config = dict(
    init_std_o=0.00418,
    warmup_steps=48,
    doc_mask=False,
)
Each number is 200 + 40 x the weight over its row's rms, rounded and kept within 0 to 999. Layers, rows and columns count from 0. The size before them is the row's rms in percent of the matrix's.

# layer 4 MLP up, 1024x256, rms 0.452, rows 0-213, columns 192-223
091,201,250,188,151,197,176,243,361,143,178,175,274,138,198,204,195,186,230,173,180,193,215,192,192,209,187,221,251,214,178,251,185
094,265,223,218,174,241,199,285,232,234,174,234,185,216,260,181,247,160,219,206,162,167,148,215,169,177,229,172,220,182,180,257,182
095,201,180,244,162,208,230,221,160,243,225,194,226,162,245,259,208,194,201,275,218,153,184,182,170,129,221,187,274,261,203,198,174
097,254,192,149,220,191,229,186,240,182,205,245,169,146,277,244,225,220,155,262,238,181,141,147,216,218,112,215,209,292,240,176,192
091,157,207,195,108,242,197,196,133,201,230,221,243,251,192,207,234,208,205,194,206,144,185,217,213,230,244,218,175,247,221,228,239
094,240,207,180,191,274,216,196,249,154,144,67,275,201,263,245,204,204,236,217,231,264,212,180,181,152,169,201,210,196,194,182,184
094,188,161,185,190,148,215,221,178,237,105,236,98,145,244,196,149,276,210,265,222,203,211,157,166,230,188,108,225,258,224,186,192
095,188,163,147,180,215,133,249,204,244,189,163,215,237,120,211,234,207,158,223,267,149,221,224,185,159,235,180,140,159,143,183,118
088,180,169,173,160,182,200,264,168,195,198,103,141,176,222,263,238,188,206,216,206,203,190,206,186,166,216,97,228,168,170,221,222
094,217,236,201,221,265,159,220,129,197,240,200,204,188,155,168,138,155,179,227,205,225,228,269,207,175,175,201,207,199,220,191,196
103,197,213,117,212,140,230,185,227,247,232,241,253,223,264,215,187,190,155,212,154,183,292,236,225,244,212,224,181,125,185,169,200
104,195,158,173,151,137,134,143,228,255,163,282,246,222,213,193,209,216,229,175,212,149,204,222,219,160,224,188,151,158,240,171,220
101,180,165,218,185,178,184,164,192,257,226,293,198,252,212,113,186,194,189,197,198,224,185,200,199,255,197,244,207,231,248,235,217
100,179,207,250,175,246,181,256,119,173,187,206,211,162,203,113,189,231,176,212,228,184,233,177,214,220,261,169,157,210,146,201,273
097,134,239,258,132,239,263,234,172,221,171,267,235,195,157,166,170,141,92,223,102,167,176,327,178,220,187,232,219,181,234,251,187
092,193,280,138,236,133,200,154,251,165,152,232,216,240,190,244,250,214,217,194,167,154,130,190,217,144,174,170,157,193,176,236,186
090,237,231,134,206,158,192,250,237,304,171,258,141,187,174,186,223,189,288,159,178,176,182,181,254,262,170,212,173,143,166,227,190
090,168,188,195,155,232,213,188,258,217,169,134,197,233,171,123,183,238,220,204,270,208,193,196,127,252,305,189,167,181,189,166,235
108,218,196,221,160,180,244,217,210,218,176,191,234,197,167,215,179,191,175,270,193,171,139,241,224,263,227,207,65,229,192,277,127
096,195,122,212,165,249,164,203,196,116,273,198,203,219,269,248,202,263,164,175,260,204,206,98,199,219,292,176,190,144,178,160,129
096,181,179,212,181,128,161,210,289,163,290,172,178,208,175,214,220,142,201,173,157,254,181,179,151,180,269,215,215,210,205,185,195
096,186,142,258,216,157,208,145,163,195,227,124,257,334,205,249,151,207,206,233,162,190,171,169,225,174,258,187,167,124,225,215,169
098,241,233,214,150,164,290,150,209,149,230,214,167,215,158,232,149,170,190,219,224,168,198,203,134,169,201,188,225,219,155,177,237
106,216,206,226,164,76,165,267,177,203,189,201,216,169,241,160,215,228,200,133,165,121,257,220,213,205,104,276,157,291,225,235,195
097,187,167,190,176,185,164,193,246,232,131,231,196,197,245,191,244,200,197,116,204,223,177,161,165,230,238,191,227,207,153,212,228
090,250,181,131,188,173,204,194,177,218,173,147,194,184,193,222,112,221,169,192,200,219,216,201,260,134,98,218,232,169,143,242,206
094,128,131,203,186,234,174,180,221,172,169,156,165,221,196,166,299,195,145,164,217,218,232,233,200,162,253,207,119,209,180,156,280
095,209,167,193,167,208,170,136,283,186,186,215,117,193,178,177,216,151,282,212,209,139,135,191,237,118,188,203,293,176,232,177,193
101,207,212,198,195,216,189,174,191,142,187,192,209,159,216,296,177,175,301,213,185,175,217,192,196,256,212,208,215,141,197,175,188
096,242,213,211,244,165,303,167,257,199,207,163,195,177,266,127,132,137,242,192,119,220,247,147,229,178,163,217,133,173,124,179,195
096,231,209,185,176,187,209,216,241,208,221,235,183,163,172,181,161,188,223,216,251,185,218,263,188,145,201,210,176,198,199,199,243
102,201,197,133,205,192,138,191,152,203,133,217,139,180,229,208,159,159,222,173,194,137,164,212,184,331,149,258,176,199,168,246,248
111,210,130,235,146,191,220,165,201,252,220,214,238,192,243,169,230,174,142,186,256,143,206,329,164,142,173,191,217,234,186,235,247
094,179,229,251,197,129,203,229,230,205,226,250,223,140,180,210,213,131,211,213,186,110,241,190,240,201,250,208,184,173,181,220,271
099,182,215,190,217,191,154,168,197,238,218,179,189,199,281,216,145,259,125,211,153,183,142,165,170,190,184,211,179,197,190,152,214
095,210,140,235,217,252,210,227,195,78,191,289,220,261,154,233,176,184,208,271,213,163,224,219,212,197,211,198,189,209,107,239,215
099,131,234,232,210,171,196,228,185,182,185,202,203,196,267,218,124,149,170,208,158,169,155,180,139,207,209,154,200,252,237,222,254
127,262,219,226,209,156,148,196,211,261,143,165,226,183,173,204,184,197,239,185,231,222,211,171,161,219,174,230,186,231,244,199,190
126,182,239,158,175,174,230,247,256,195,119,188,142,216,116,275,169,143,221,126,222,217,252,188,214,145,194,107,177,197,211,188,206
102,184,206,118,179,275,214,223,208,205,186,211,189,261,203,169,253,272,236,177,168,192,184,283,133,211,214,170,239,173,267,205,179
105,137,213,218,160,149,163,159,170,221,197,216,238,226,197,192,146,219,206,186,267,181,199,100,184,214,187,237,162,207,201,163,244
100,190,129,186,214,230,290,194,194,161,275,127,171,229,113,272,140,166,174,208,174,249,190,204,206,290,189,175,120,141,166,166,162
103,187,155,192,148,237,187,239,160,280,285,285,169,179,157,109,135,228,253,214,207,251,218,224,218,192,169,188,141,152,222,189,144
102,176,191,253,230,166,183,205,197,247,202,182,165,213,162,221,200,141,185,251,194,208,207,133,210,164,167,225,178,157,262,246,206
106,194,177,215,218,218,227,183,178,225,180,154,197,209,194,216,193,201,157,249,245,135,191,240,161,121,212,204,152,222,249,281,154
100,244,226,161,241,258,209,217,164,243,247,222,227,247,165,157,193,228,189,188,221,238,245,190,284,191,167,247,160,188,181,185,214
099,197,208,231,118,197,160,148,147,203,171,216,196,143,217,161,188,222,203,106,207,205,179,203,81,279,208,258,161,175,278,195,238
101,185,181,198,235,286,235,188,171,172,169,251,209,157,166,202,171,207,215,293,245,120,273,151,182,240,228,206,271,162,214,246,164
112,168,239,273,249,120,166,217,288,226,305,218,269,224,177,200,123,169,174,173,253,245,154,217,144,253,160,192,121,120,226,207,160
099,209,159,277,237,214,185,262,186,185,170,170,261,218,212,176,126,226,191,195,177,209,174,148,206,221,224,233,210,245,109,187,208
097,207,121,166,138,201,183,180,189,186,246,285,164,204,154,246,236,219,222,169,152,247,227,205,198,213,235,185,143,199,155,238,165
094,169,147,229,232,223,160,182,240,192,229,168,219,236,186,135,221,155,268,231,159,204,242,176,247,276,189,140,185,183,212,215,197
102,204,239,220,218,234,147,209,176,209,195,122,235,198,194,186,152,250,136,179,165,181,204,214,163,175,245,166,139,191,137,205,219
094,196,148,181,219,202,278,195,188,227,188,205,166,215,123,124,155,202,214,162,237,185,196,213,221,283,285,207,185,158,181,167,175
112,225,145,262,210,230,232,280,164,188,244,221,196,270,120,183,159,215,218,178,197,201,222,212,213,212,165,182,225,224,165,215,141
089,197,179,247,141,252,190,269,167,259,193,260,143,172,242,194,124,162,227,148,230,253,225,237,244,238,172,252,250,158,116,159,217
100,178,173,196,214,230,158,168,209,195,240,207,236,229,221,238,239,201,186,184,234,186,133,182,183,231,137,145,187,229,224,192,193
096,195,157,223,251,168,244,231,209,145,168,201,217,254,236,192,178,245,63,176,190,177,150,132,218,208,201,156,145,211,181,205,146
101,211,119,239,138,231,207,208,274,192,215,135,206,167,216,158,231,227,260,126,166,236,160,170,236,229,194,198,119,169,158,220,209
104,173,230,253,177,170,137,204,220,205,265,251,236,282,261,195,160,218,173,186,261,125,246,182,182,168,206,186,198,220,185,146,187
097,162,177,164,192,192,210,174,214,194,229,175,205,137,153,217,260,186,168,224,159,193,205,228,167,228,202,152,224,222,168,137,191
102,196,145,161,245,154,237,136,174,144,165,194,166,178,188,195,140,172,252,269,196,235,219,227,225,149,106,241,166,201,225,196,261
096,180,133,107,240,162,244,199,218,225,241,207,206,219,200,172,270,240,148,157,209,221,211,206,221,210,152,238,201,211,164,172,234
101,205,130,169,188,144,150,221,188,224,185,207,228,252,191,180,191,117,195,243,261,157,200,232,220,193,208,238,163,163,189,140,259
095,172,156,208,266,163,188,128,183,146,234,179,167,157,178,187,230,242,284,159,237,148,222,154,247,214,158,247,194,213,175,188,241
103,213,216,234,210,137,226,186,191,183,219,232,191,184,209,263,131,233,206,138,173,223,202,133,218,237,224,198,197,224,255,179,219
099,214,114,199,251,171,194,249,180,162,161,277,235,260,215,152,135,157,177,236,189,211,231,144,155,255,229,170,230,190,136,192,140
112,159,180,224,162,243,280,157,230,125,155,258,204,244,165,136,165,211,188,189,326,200,192,160,244,216,210,178,160,193,149,258,256
093,199,196,163,192,166,219,114,250,206,257,176,203,224,280,136,239,187,170,177,237,160,224,204,207,220,199,198,221,153,162,219,166
097,197,198,171,260,180,199,273,154,253,186,186,231,165,232,223,199,182,229,182,260,196,154,206,172,176,190,230,126,205,213,162,152
098,288,170,216,170,145,213,211,219,210,254,246,158,264,183,239,173,160,216,217,138,211,236,248,213,283,134,187,257,245,264,112,152
096,188,209,275,165,174,195,181,137,122,131,254,181,181,170,257,218,225,128,234,197,170,215,229,193,188,180,198,188,184,155,213,223
099,191,261,225,225,186,143,175,339,92,220,182,164,206,157,214,185,234,273,273,259,249,236,136,179,220,204,144,127,182,202,209,171
096,184,207,221,155,234,199,205,65,209,244,263,204,212,219,244,233,161,209,182,165,231,156,226,256,253,226,195,191,86,213,159,185
101,167,141,198,190,164,162,201,156,211,193,207,242,205,178,153,151,202,120,238,150,217,192,223,160,263,211,186,153,248,208,239,210
101,207,288,206,134,158,188,157,284,225,198,263,226,267,153,224,197,208,210,220,214,262,269,235,254,243,184,148,160,139,183,222,240
098,226,214,227,213,162,162,191,172,288,192,249,147,238,277,181,295,228,166,174,239,204,145,161,197,182,220,155,189,180,179,264,219
103,231,208,233,145,197,188,213,216,285,196,221,170,268,172,230,161,221,127,157,205,165,178,200,218,205,241,186,168,245,160,203,214
097,150,215,160,209,261,241,214,256,183,176,133,163,186,244,152,226,169,159,148,259,162,244,246,190,163,182,214,177,289,185,216,158
147,199,161,170,193,273,188,148,157,231,213,188,190,225,202,200,141,220,228,127,197,256,257,121,213,202,225,198,195,182,178,178,263
102,182,228,230,234,273,230,250,162,192,175,163,187,134,136,251,204,213,233,208,175,170,258,153,203,288,210,209,219,184,132,235,152
100,228,224,171,149,200,207,177,227,264,187,177,149,227,110,183,172,214,136,244,195,195,194,190,205,300,180,284,208,128,173,326,155
099,229,106,224,152,224,195,190,154,107,171,270,142,288,168,190,151,187,250,203,217,169,266,291,238,232,231,258,211,87,147,190,198
102,240,217,286,171,212,188,148,191,180,111,173,291,207,182,185,183,196,205,273,206,245,239,165,218,191,148,214,182,176,238,181,184
126,222,164,199,230,162,213,261,208,120,129,161,150,189,140,237,235,137,225,150,255,230,132,241,211,212,203,227,223,211,226,272,197
097,187,188,199,271,217,147,208,178,166,189,220,96,151,186,193,250,224,182,259,167,189,191,127,192,146,214,219,218,135,214,232,160
096,262,201,286,219,217,149,171,178,212,135,170,301,184,215,252,159,218,198,186,225,198,168,258,196,195,201,194,160,239,217,184,206
098,191,232,219,202,242,233,122,215,168,219,218,122,158,232,226,144,206,228,280,202,211,228,172,161,242,152,185,165,148,222,223,205
107,274,247,203,167,184,199,149,202,218,131,236,203,260,194,145,232,123,182,201,215,197,184,133,179,213,221,218,152,265,216,204,233
095,199,154,208,184,258,175,185,204,167,221,229,225,245,196,239,180,124,136,202,149,204,255,235,215,173,119,202,172,179,127,119,203
105,206,234,259,244,198,238,132,243,179,159,249,192,133,148,225,188,244,187,110,235,229,196,220,179,228,223,217,223,229,250,202,168
104,209,196,227,219,163,177,226,155,215,147,222,211,212,163,195,186,191,240,236,216,247,211,222,214,149,167,198,180,210,250,227,221
104,210,174,171,223,232,185,150,231,213,190,230,162,250,243,237,114,214,201,194,274,249,178,271,187,207,172,139,223,215,205,181,203
102,218,171,220,189,276,173,135,216,202,276,218,216,174,219,204,174,172,232,285,213,151,255,199,145,159,132,221,133,190,275,206,186
097,205,210,252,245,176,173,209,208,225,248,233,197,166,193,259,213,246,209,107,210,226,259,231,178,216,200,276,193,207,177,180,91
097,204,208,161,152,191,234,196,163,157,290,194,228,139,209,175,201,229,214,184,162,210,196,168,221,176,265,218,177,217,157,211,220
106,161,165,227,232,167,186,169,167,101,181,204,257,139,176,194,208,177,139,282,233,174,185,275,261,195,277,159,170,198,122,207,194
101,168,200,233,224,227,239,256,219,137,142,203,190,243,158,229,200,228,211,172,202,270,211,126,230,202,147,175,188,242,144,263,176
097,187,215,241,202,224,226,186,147,272,283,175,279,203,268,279,178,265,218,176,279,172,127,232,193,205,170,202,132,283,243,187,178
102,249,183,182,167,174,207,217,146,206,266,258,155,229,203,203,222,194,152,140,164,205,171,201,109,246,175,146,187,220,173,213,188
099,227,165,171,189,207,281,185,214,182,220,214,186,224,261,157,191,211,209,108,150,217,110,156,189,154,165,234,206,237,213,184,156
102,177,346,184,178,196,243,168,212,239,238,194,187,204,145,229,278,205,198,263,221,187,192,232,261,172,125,213,191,168,152,139,226
097,204,181,151,203,188,219,250,145,184,234,186,185,219,199,298,232,243,228,200,263,255,221,206,186,227,161,221,178,211,172,209,281
103,174,225,230,146,165,232,231,268,208,193,285,209,182,190,208,219,138,184,283,161,235,122,144,218,181,215,201,104,251,191,213,248
090,202,226,237,189,191,227,247,138,213,171,256,202,251,267,270,176,190,286,184,270,158,78,167,169,183,149,280,213,212,241,254,182
096,243,281,270,232,103,191,180,194,239,205,271,152,254,267,241,237,149,197,167,155,222,211,204,178,121,238,223,227,223,190,200,164
100,251,182,213,194,206,163,191,269,195,285,242,218,144,186,199,80,200,180,201,306,175,123,240,221,177,212,231,175,209,203,246,276
085,202,161,145,209,186,211,186,156,281,235,247,172,266,188,226,170,182,153,217,251,218,200,199,159,145,233,215,239,215,239,212,270
104,217,212,176,213,269,207,179,209,153,211,151,207,131,281,188,142,186,213,227,202,172,234,192,222,148,202,220,242,201,176,271,176
105,257,252,208,142,202,170,165,116,209,137,210,191,248,175,159,162,217,167,124,201,218,190,211,140,257,229,228,175,234,235,203,150
094,177,208,199,226,149,224,217,188,185,197,221,135,230,158,129,216,208,261,108,152,143,255,239,200,230,155,202,228,178,232,296,214
097,272,212,277,201,251,187,165,184,180,220,139,156,257,221,182,265,205,136,172,186,217,162,209,169,243,238,257,190,157,203,196,222
099,185,221,93,219,177,157,195,122,177,162,250,186,211,230,143,173,314,252,155,247,197,186,212,180,180,188,181,160,207,235,238,248
092,211,170,152,190,164,206,197,238,194,208,152,168,187,260,189,199,265,187,159,224,131,237,222,168,208,231,187,218,210,218,242,168
097,197,181,180,211,156,194,215,177,197,208,270,171,177,195,144,193,140,152,210,167,226,202,187,245,188,182,133,173,225,206,252,274
091,188,221,162,297,183,215,278,273,184,208,248,142,186,214,202,153,141,191,147,185,206,258,179,263,140,228,224,183,164,211,171,195
100,168,168,152,245,216,213,250,276,126,205,228,216,213,223,234,194,134,239,232,253,220,196,213,240,236,275,159,214,168,196,144,182
103,207,160,194,240,174,162,227,126,196,263,239,182,200,182,142,179,244,190,191,212,285,252,156,219,255,221,261,147,238,156,139,209
098,228,201,202,239,198,197,193,210,236,136,164,199,194,176,231,241,205,228,293,117,179,151,248,186,240,203,248,120,210,260,285,193
099,217,183,214,165,161,305,244,163,152,200,193,155,212,175,281,173,217,154,225,162,180,153,247,151,160,172,104,203,177,130,204,204
102,181,139,164,142,250,213,144,261,89,130,185,153,157,152,284,268,210,190,181,225,193,261,188,159,195,224,164,188,165,178,150,250
100,190,272,282,292,127,122,190,252,181,170,238,162,183,230,228,251,218,204,235,155,241,179,198,172,237,185,182,196,145,190,226,212
101,273,197,204,236,184,168,174,183,215,191,224,231,240,208,166,195,239,151,263,222,286,240,150,173,227,165,249,114,221,226,217,235
099,272,181,182,231,233,227,184,242,207,195,142,167,300,265,175,248,219,202,159,215,171,185,116,219,156,194,136,193,247,196,211,148
097,124,176,86,261,212,201,108,200,196,158,215,223,151,168,173,189,238,130,209,183,158,148,284,184,123,166,167,123,264,236,191,204
103,270,209,204,218,208,203,230,218,167,216,224,271,209,135,192,186,203,219,164,205,244,177,192,195,187,157,218,160,178,178,161,189
094,264,162,294,142,216,257,245,221,184,228,228,207,215,211,193,155,189,252,204,202,139,188,210,210,218,195,93,207,185,246,187,214
109,196,311,173,179,224,194,212,190,142,256,199,241,224,196,195,208,244,220,221,226,195,194,220,237,261,248,225,210,208,217,204,211
098,179,228,132,230,192,207,271,215,220,252,211,205,121,221,125,171,180,254,228,175,164,229,213,271,230,225,224,205,206,191,211,257
099,205,119,243,182,165,139,198,210,225,98,131,284,265,190,241,213,240,211,107,177,221,271,280,227,229,196,209,196,220,228,240,142
103,184,124,225,187,161,158,217,219,177,193,177,209,177,196,196,222,186,246,155,150,213,206,151,276,238,162,185,203,176,134,188,189
099,215,182,262,161,174,205,204,198,186,174,187,213,223,111,229,185,188,137,106,234,167,186,230,239,118,182,198,118,233,143,206,219
100,202,194,180,136,152,204,210,204,199,144,162,170,244,204,205,195,132,254,162,123,137,176,191,286,224,223,145,212,185,123,184,207
102,121,191,211,233,248,230,173,140,162,180,216,206,165,238,278,194,152,169,140,120,232,194,265,188,240,198,197,229,283,209,121,188
110,137,201,190,200,125,257,246,212,149,192,234,224,184,231,153,212,293,214,175,203,164,218,199,148,216,208,132,199,163,127,185,161
103,245,217,141,203,188,223,169,206,158,156,186,218,281,146,228,152,203,233,202,218,246,134,215,129,145,229,196,171,203,154,169,162
093,206,206,147,186,135,259,261,244,181,188,266,231,213,134,125,178,202,213,248,137,197,225,209,143,113,214,168,119,173,191,173,203
096,250,212,216,203,233,276,209,156,218,219,165,257,242,169,213,265,183,190,209,185,203,285,202,229,203,235,196,246,132,202,164,279
103,242,235,197,207,158,151,215,136,234,220,208,205,139,191,201,164,141,135,155,148,198,200,249,209,207,232,158,243,285,252,244,198
105,220,186,211,190,194,178,243,183,191,192,212,247,215,154,166,179,142,150,163,207,147,179,194,283,161,258,204,182,163,200,219,198
103,198,211,270,237,180,169,213,229,280,260,230,187,199,184,206,197,314,209,222,166,190,257,221,215,191,262,195,207,180,179,191,194
097,284,207,150,179,224,237,184,70,153,213,220,283,189,231,227,254,197,133,163,229,233,201,254,197,146,240,213,179,201,184,214,237
104,250,193,195,211,169,217,147,210,160,221,142,187,228,209,159,202,254,220,224,257,197,226,122,229,206,252,186,239,232,105,237,216
098,230,243,189,204,173,193,263,290,198,186,195,200,138,220,189,223,174,267,181,226,112,272,169,180,233,148,167,227,171,187,220,130
122,218,134,222,174,281,194,207,162,224,164,164,219,193,217,144,163,277,275,154,165,258,204,168,179,277,219,166,174,181,182,190,197
102,220,162,165,226,133,200,243,140,243,130,143,252,183,202,237,221,232,111,298,227,142,162,221,232,221,234,232,150,170,168,220,177
099,274,207,223,120,214,162,171,159,128,186,224,193,163,193,200,230,184,267,258,192,187,241,220,211,238,221,241,189,165,234,204,210
105,223,161,198,238,188,297,223,249,203,124,245,207,277,154,236,125,196,159,211,191,202,255,190,206,252,237,199,291,197,187,211,146
105,190,182,220,103,174,211,246,193,156,186,270,122,182,196,199,206,182,187,260,99,174,149,232,183,184,240,199,147,228,240,234,288
102,250,240,209,220,189,212,285,211,203,216,131,227,181,171,163,116,204,264,233,176,201,233,153,225,209,194,288,127,148,239,190,169
098,213,160,213,187,159,210,134,206,106,245,226,117,155,142,215,168,179,183,271,225,150,248,189,180,162,192,245,183,177,157,262,198
103,210,249,281,117,213,186,180,189,124,223,221,243,311,187,163,223,136,227,202,141,165,137,177,180,252,213,174,211,199,210,211,135
099,189,218,277,181,157,148,207,196,234,200,179,212,146,172,246,136,184,172,290,239,169,222,156,220,223,150,152,260,142,247,278,202
091,186,234,220,140,155,222,184,223,170,135,191,225,249,200,143,207,146,148,192,168,226,235,176,186,207,270,240,142,225,186,119,108
094,244,210,296,157,184,207,197,234,188,152,235,248,205,188,201,156,188,189,177,152,241,272,150,194,181,242,206,177,231,182,182,185
100,115,172,183,247,275,174,208,241,216,237,243,137,249,241,270,198,231,180,201,194,145,126,146,207,115,179,192,249,196,224,192,287
104,198,133,179,181,211,225,218,212,195,215,187,219,148,272,201,261,216,152,239,196,163,214,193,163,231,226,267,212,210,208,183,262
099,226,180,193,223,170,228,242,252,236,235,229,260,223,186,204,190,236,188,149,208,224,87,219,213,183,144,192,196,232,214,129,158
100,93,152,210,202,213,185,225,193,247,167,186,190,219,181,167,181,259,149,228,199,171,180,169,201,211,175,251,195,198,173,218,217
098,183,220,226,118,170,144,254,178,249,271,163,184,297,211,279,203,201,263,245,137,229,262,236,277,170,181,154,216,172,161,157,266
108,259,168,190,128,204,196,203,243,228,181,214,194,176,232,254,142,165,243,162,238,213,265,167,242,165,193,138,218,197,226,225,178
098,193,167,198,231,197,185,269,165,233,177,168,224,234,232,190,232,256,213,254,202,245,160,158,230,201,188,228,158,230,213,197,270
111,173,146,259,210,221,218,255,228,230,154,240,236,171,104,163,146,186,222,216,197,200,237,161,159,179,151,206,182,150,231,258,156
098,268,198,124,165,175,218,251,220,211,125,211,173,240,225,256,238,196,150,152,175,256,212,172,232,183,164,150,201,204,171,198,182
107,233,243,161,197,130,163,218,213,102,131,178,165,227,166,128,178,179,249,167,220,151,239,186,226,199,221,204,228,197,171,195,136
101,191,295,101,239,150,166,224,242,190,157,221,249,254,216,223,169,133,159,209,165,173,213,119,261,153,164,177,200,194,170,224,171
101,146,226,206,186,221,165,173,204,174,219,183,135,169,253,203,247,159,207,204,218,199,181,179,152,232,190,183,268,195,129,215,197
099,265,234,230,243,190,171,242,218,197,187,223,158,207,214,204,174,122,199,281,171,241,211,174,178,227,212,285,132,220,225,198,265
108,174,209,276,124,166,129,192,173,216,164,230,198,226,171,166,190,208,153,162,263,225,157,274,235,263,205,276,196,188,239,232,175
092,229,272,223,216,153,214,248,248,197,203,176,188,192,167,249,200,198,272,156,204,207,224,177,233,218,236,227,180,183,211,244,216
097,170,231,180,201,150,169,156,202,168,223,146,142,133,163,168,146,210,173,215,182,193,181,227,278,219,239,194,183,226,254,267,241
097,177,236,177,219,208,191,152,85,176,173,192,135,202,195,192,171,243,285,213,165,222,227,211,235,234,202,236,160,149,186,176,214
099,210,180,199,199,193,188,306,181,256,150,212,228,231,228,282,235,249,166,201,140,191,184,232,181,281,205,199,168,196,268,217,177
102,210,182,186,210,219,267,201,134,260,195,154,155,159,210,124,178,202,226,180,174,194,210,180,228,209,237,182,218,195,173,299,175
098,215,171,233,198,196,170,209,158,211,147,214,212,192,235,220,222,245,188,128,210,193,166,214,186,179,128,111,263,256,263,178,157
104,212,152,123,194,201,186,236,190,202,238,199,232,217,180,144,239,208,140,161,139,240,155,231,139,234,190,173,188,159,131,199,222
106,171,172,192,151,272,226,244,203,153,197,262,189,182,223,242,177,188,190,239,183,174,191,186,220,196,262,144,186,160,229,226,288
103,179,175,225,208,228,263,206,164,184,223,174,245,184,177,222,240,225,144,176,198,168,211,189,241,162,243,188,181,162,205,163,179
101,168,256,234,170,213,116,158,224,186,236,145,169,186,214,288,258,260,232,219,203,152,240,172,258,221,176,222,142,235,217,188,209
112,257,203,210,182,246,251,211,217,179,129,211,189,239,203,172,188,147,203,129,198,200,221,197,228,172,208,219,243,208,186,154,206
118,212,214,95,242,176,234,227,145,198,135,178,216,160,164,224,228,128,251,226,245,197,118,233,219,149,152,221,220,232,167,251,234
094,158,192,251,210,205,140,261,179,194,213,177,235,212,189,194,198,202,184,205,222,173,147,206,291,235,123,259,211,203,237,217,241
101,191,217,153,169,178,183,227,223,150,174,222,204,210,90,283,222,217,164,170,257,140,139,242,152,199,221,207,259,132,178,189,179
106,132,181,191,163,211,89,221,181,169,221,168,194,256,154,149,131,241,257,148,216,156,193,174,222,174,164,207,171,221,214,219,249
102,139,155,253,220,217,226,251,150,239,155,182,252,254,217,208,256,198,231,208,148,228,177,189,160,201,246,173,185,122,129,174,147
101,225,211,229,191,211,134,230,168,192,254,134,244,91,248,195,208,257,192,209,265,190,200,279,280,244,232,208,138,211,177,189,182
100,203,250,204,195,195,221,182,218,177,167,228,151,191,187,108,235,192,152,186,200,217,121,235,250,171,190,233,139,205,230,190,237
092,216,180,202,215,220,291,186,170,147,189,188,186,215,180,166,163,240,218,260,173,181,135,165,164,239,148,208,240,256,239,170,199
103,234,206,97,237,163,199,181,252,177,185,224,206,148,134,219,136,108,212,188,226,123,169,206,239,236,265,152,214,233,196,218,219
098,219,197,202,222,171,244,168,266,182,213,233,212,257,199,213,105,248,272,176,277,189,198,174,196,151,229,225,176,195,183,209,219
093,209,241,208,168,207,250,215,294,255,249,223,253,179,185,194,190,299,210,193,268,205,236,243,247,137,174,195,162,159,184,191,228
097,174,230,246,179,178,185,182,185,203,167,207,173,169,164,116,138,239,196,148,228,205,163,139,200,220,225,298,195,212,199,141,187
096,230,173,233,250,168,203,262,244,189,192,203,242,216,232,186,187,113,230,149,128,191,168,212,216,205,157,217,215,234,182,236,162
105,159,249,261,193,193,125,218,193,171,207,215,237,188,165,236,161,144,226,227,188,200,192,191,242,206,201,157,200,156,165,208,224
100,209,252,151,232,174,193,264,173,204,212,132,217,188,174,223,213,155,228,214,205,205,159,150,250,146,213,173,203,222,151,210,138
097,179,258,293,143,185,158,272,155,134,272,187,190,204,183,256,202,176,150,168,240,121,204,144,287,209,199,204,273,220,165,163,284
099,229,238,274,240,268,213,119,260,166,268,200,146,214,138,137,201,259,227,219,160,179,154,145,204,254,254,180,152,141,128,263,239
102,212,249,255,182,165,258,214,226,243,262,226,186,179,184,228,167,160,177,209,172,209,285,167,214,255,166,221,211,178,171,176,133
101,132,148,193,240,181,246,174,169,113,163,122,261,195,205,118,177,143,127,239,293,171,197,190,219,195,187,210,165,162,199,244,142
096,222,207,259,219,166,147,178,235,146,161,158,180,164,201,175,223,166,262,234,216,132,186,250,247,189,150,197,210,224,153,217,222
106,154,96,178,136,220,197,168,126,236,202,169,156,196,186,217,195,149,175,208,222,113,242,284,214,259,203,141,214,201,223,228,237
092,184,164,225,278,238,171,122,144,223,148,220,211,267,289,178,220,149,231,279,193,254,160,185,174,183,147,150,184,204,217,203,236
106,204,182,228,164,144,186,211,270,132,150,245,236,172,225,186,198,177,185,251,172,166,199,184,237,231,164,175,178,210,182,136,224
102,264,234,230,190,182,215,164,222,211,196,163,211,168,188,240,218,254,245,125,172,190,191,253,225,147,212,257,246,199,171,136,273
115,147,170,213,195,179,232,271,198,161,181,208,159,202,163,137,204,181,196,255,190,218,196,174,201,163,179,193,146,234,196,155,194
132,208,196,182,206,213,214,139,231,188,212,109,187,235,208,203,219,150,161,209,313,135,188,229,291,200,260,260,229,230,130,185,205
106,219,152,198,169,266,259,194,213,216,184,316,287,290,194,177,242,125,156,194,189,223,203,184,188,168,194,172,198,232,236,204,211
089,217,181,163,246,180,211,151,173,177,195,233,222,187,104,203,169,129,180,188,228,205,239,240,109,197,229,273,135,236,248,220,170
095,207,200,235,122,143,123,134,242,264,256,175,118,170,232,193,195,159,164,218,198,262,211,207,197,176,220,184,210,212,170,129,255
098,137,213,230,239,175,226,156,184,244,230,210,205,137,167,184,228,253,155,248,148,157,258,234,194,169,227,190,134,136,137,251,301
096,197,216,182,243,188,204,150,224,149,295,224,189,290,180,174,269,154,154,204,207,225,209,267,218,180,197,218,181,218,187,256,205
093,253,235,179,167,202,244,175,163,179,196,259,186,200,247,245,163,144,195,176,274,203,225,215,252,165,223,219,182,171,208,246,196
095,259,212,169,142,158,229,179,197,208,210,118,210,195,174,150,225,130,200,193,161,190,239,169,171,154,277,141,200,230,167,171,132
105,247,170,209,143,183,220,241,216,190,192,199,144,166,184,226,181,230,159,180,238,193,169,100,206,217,229,128,199,223,182,239,141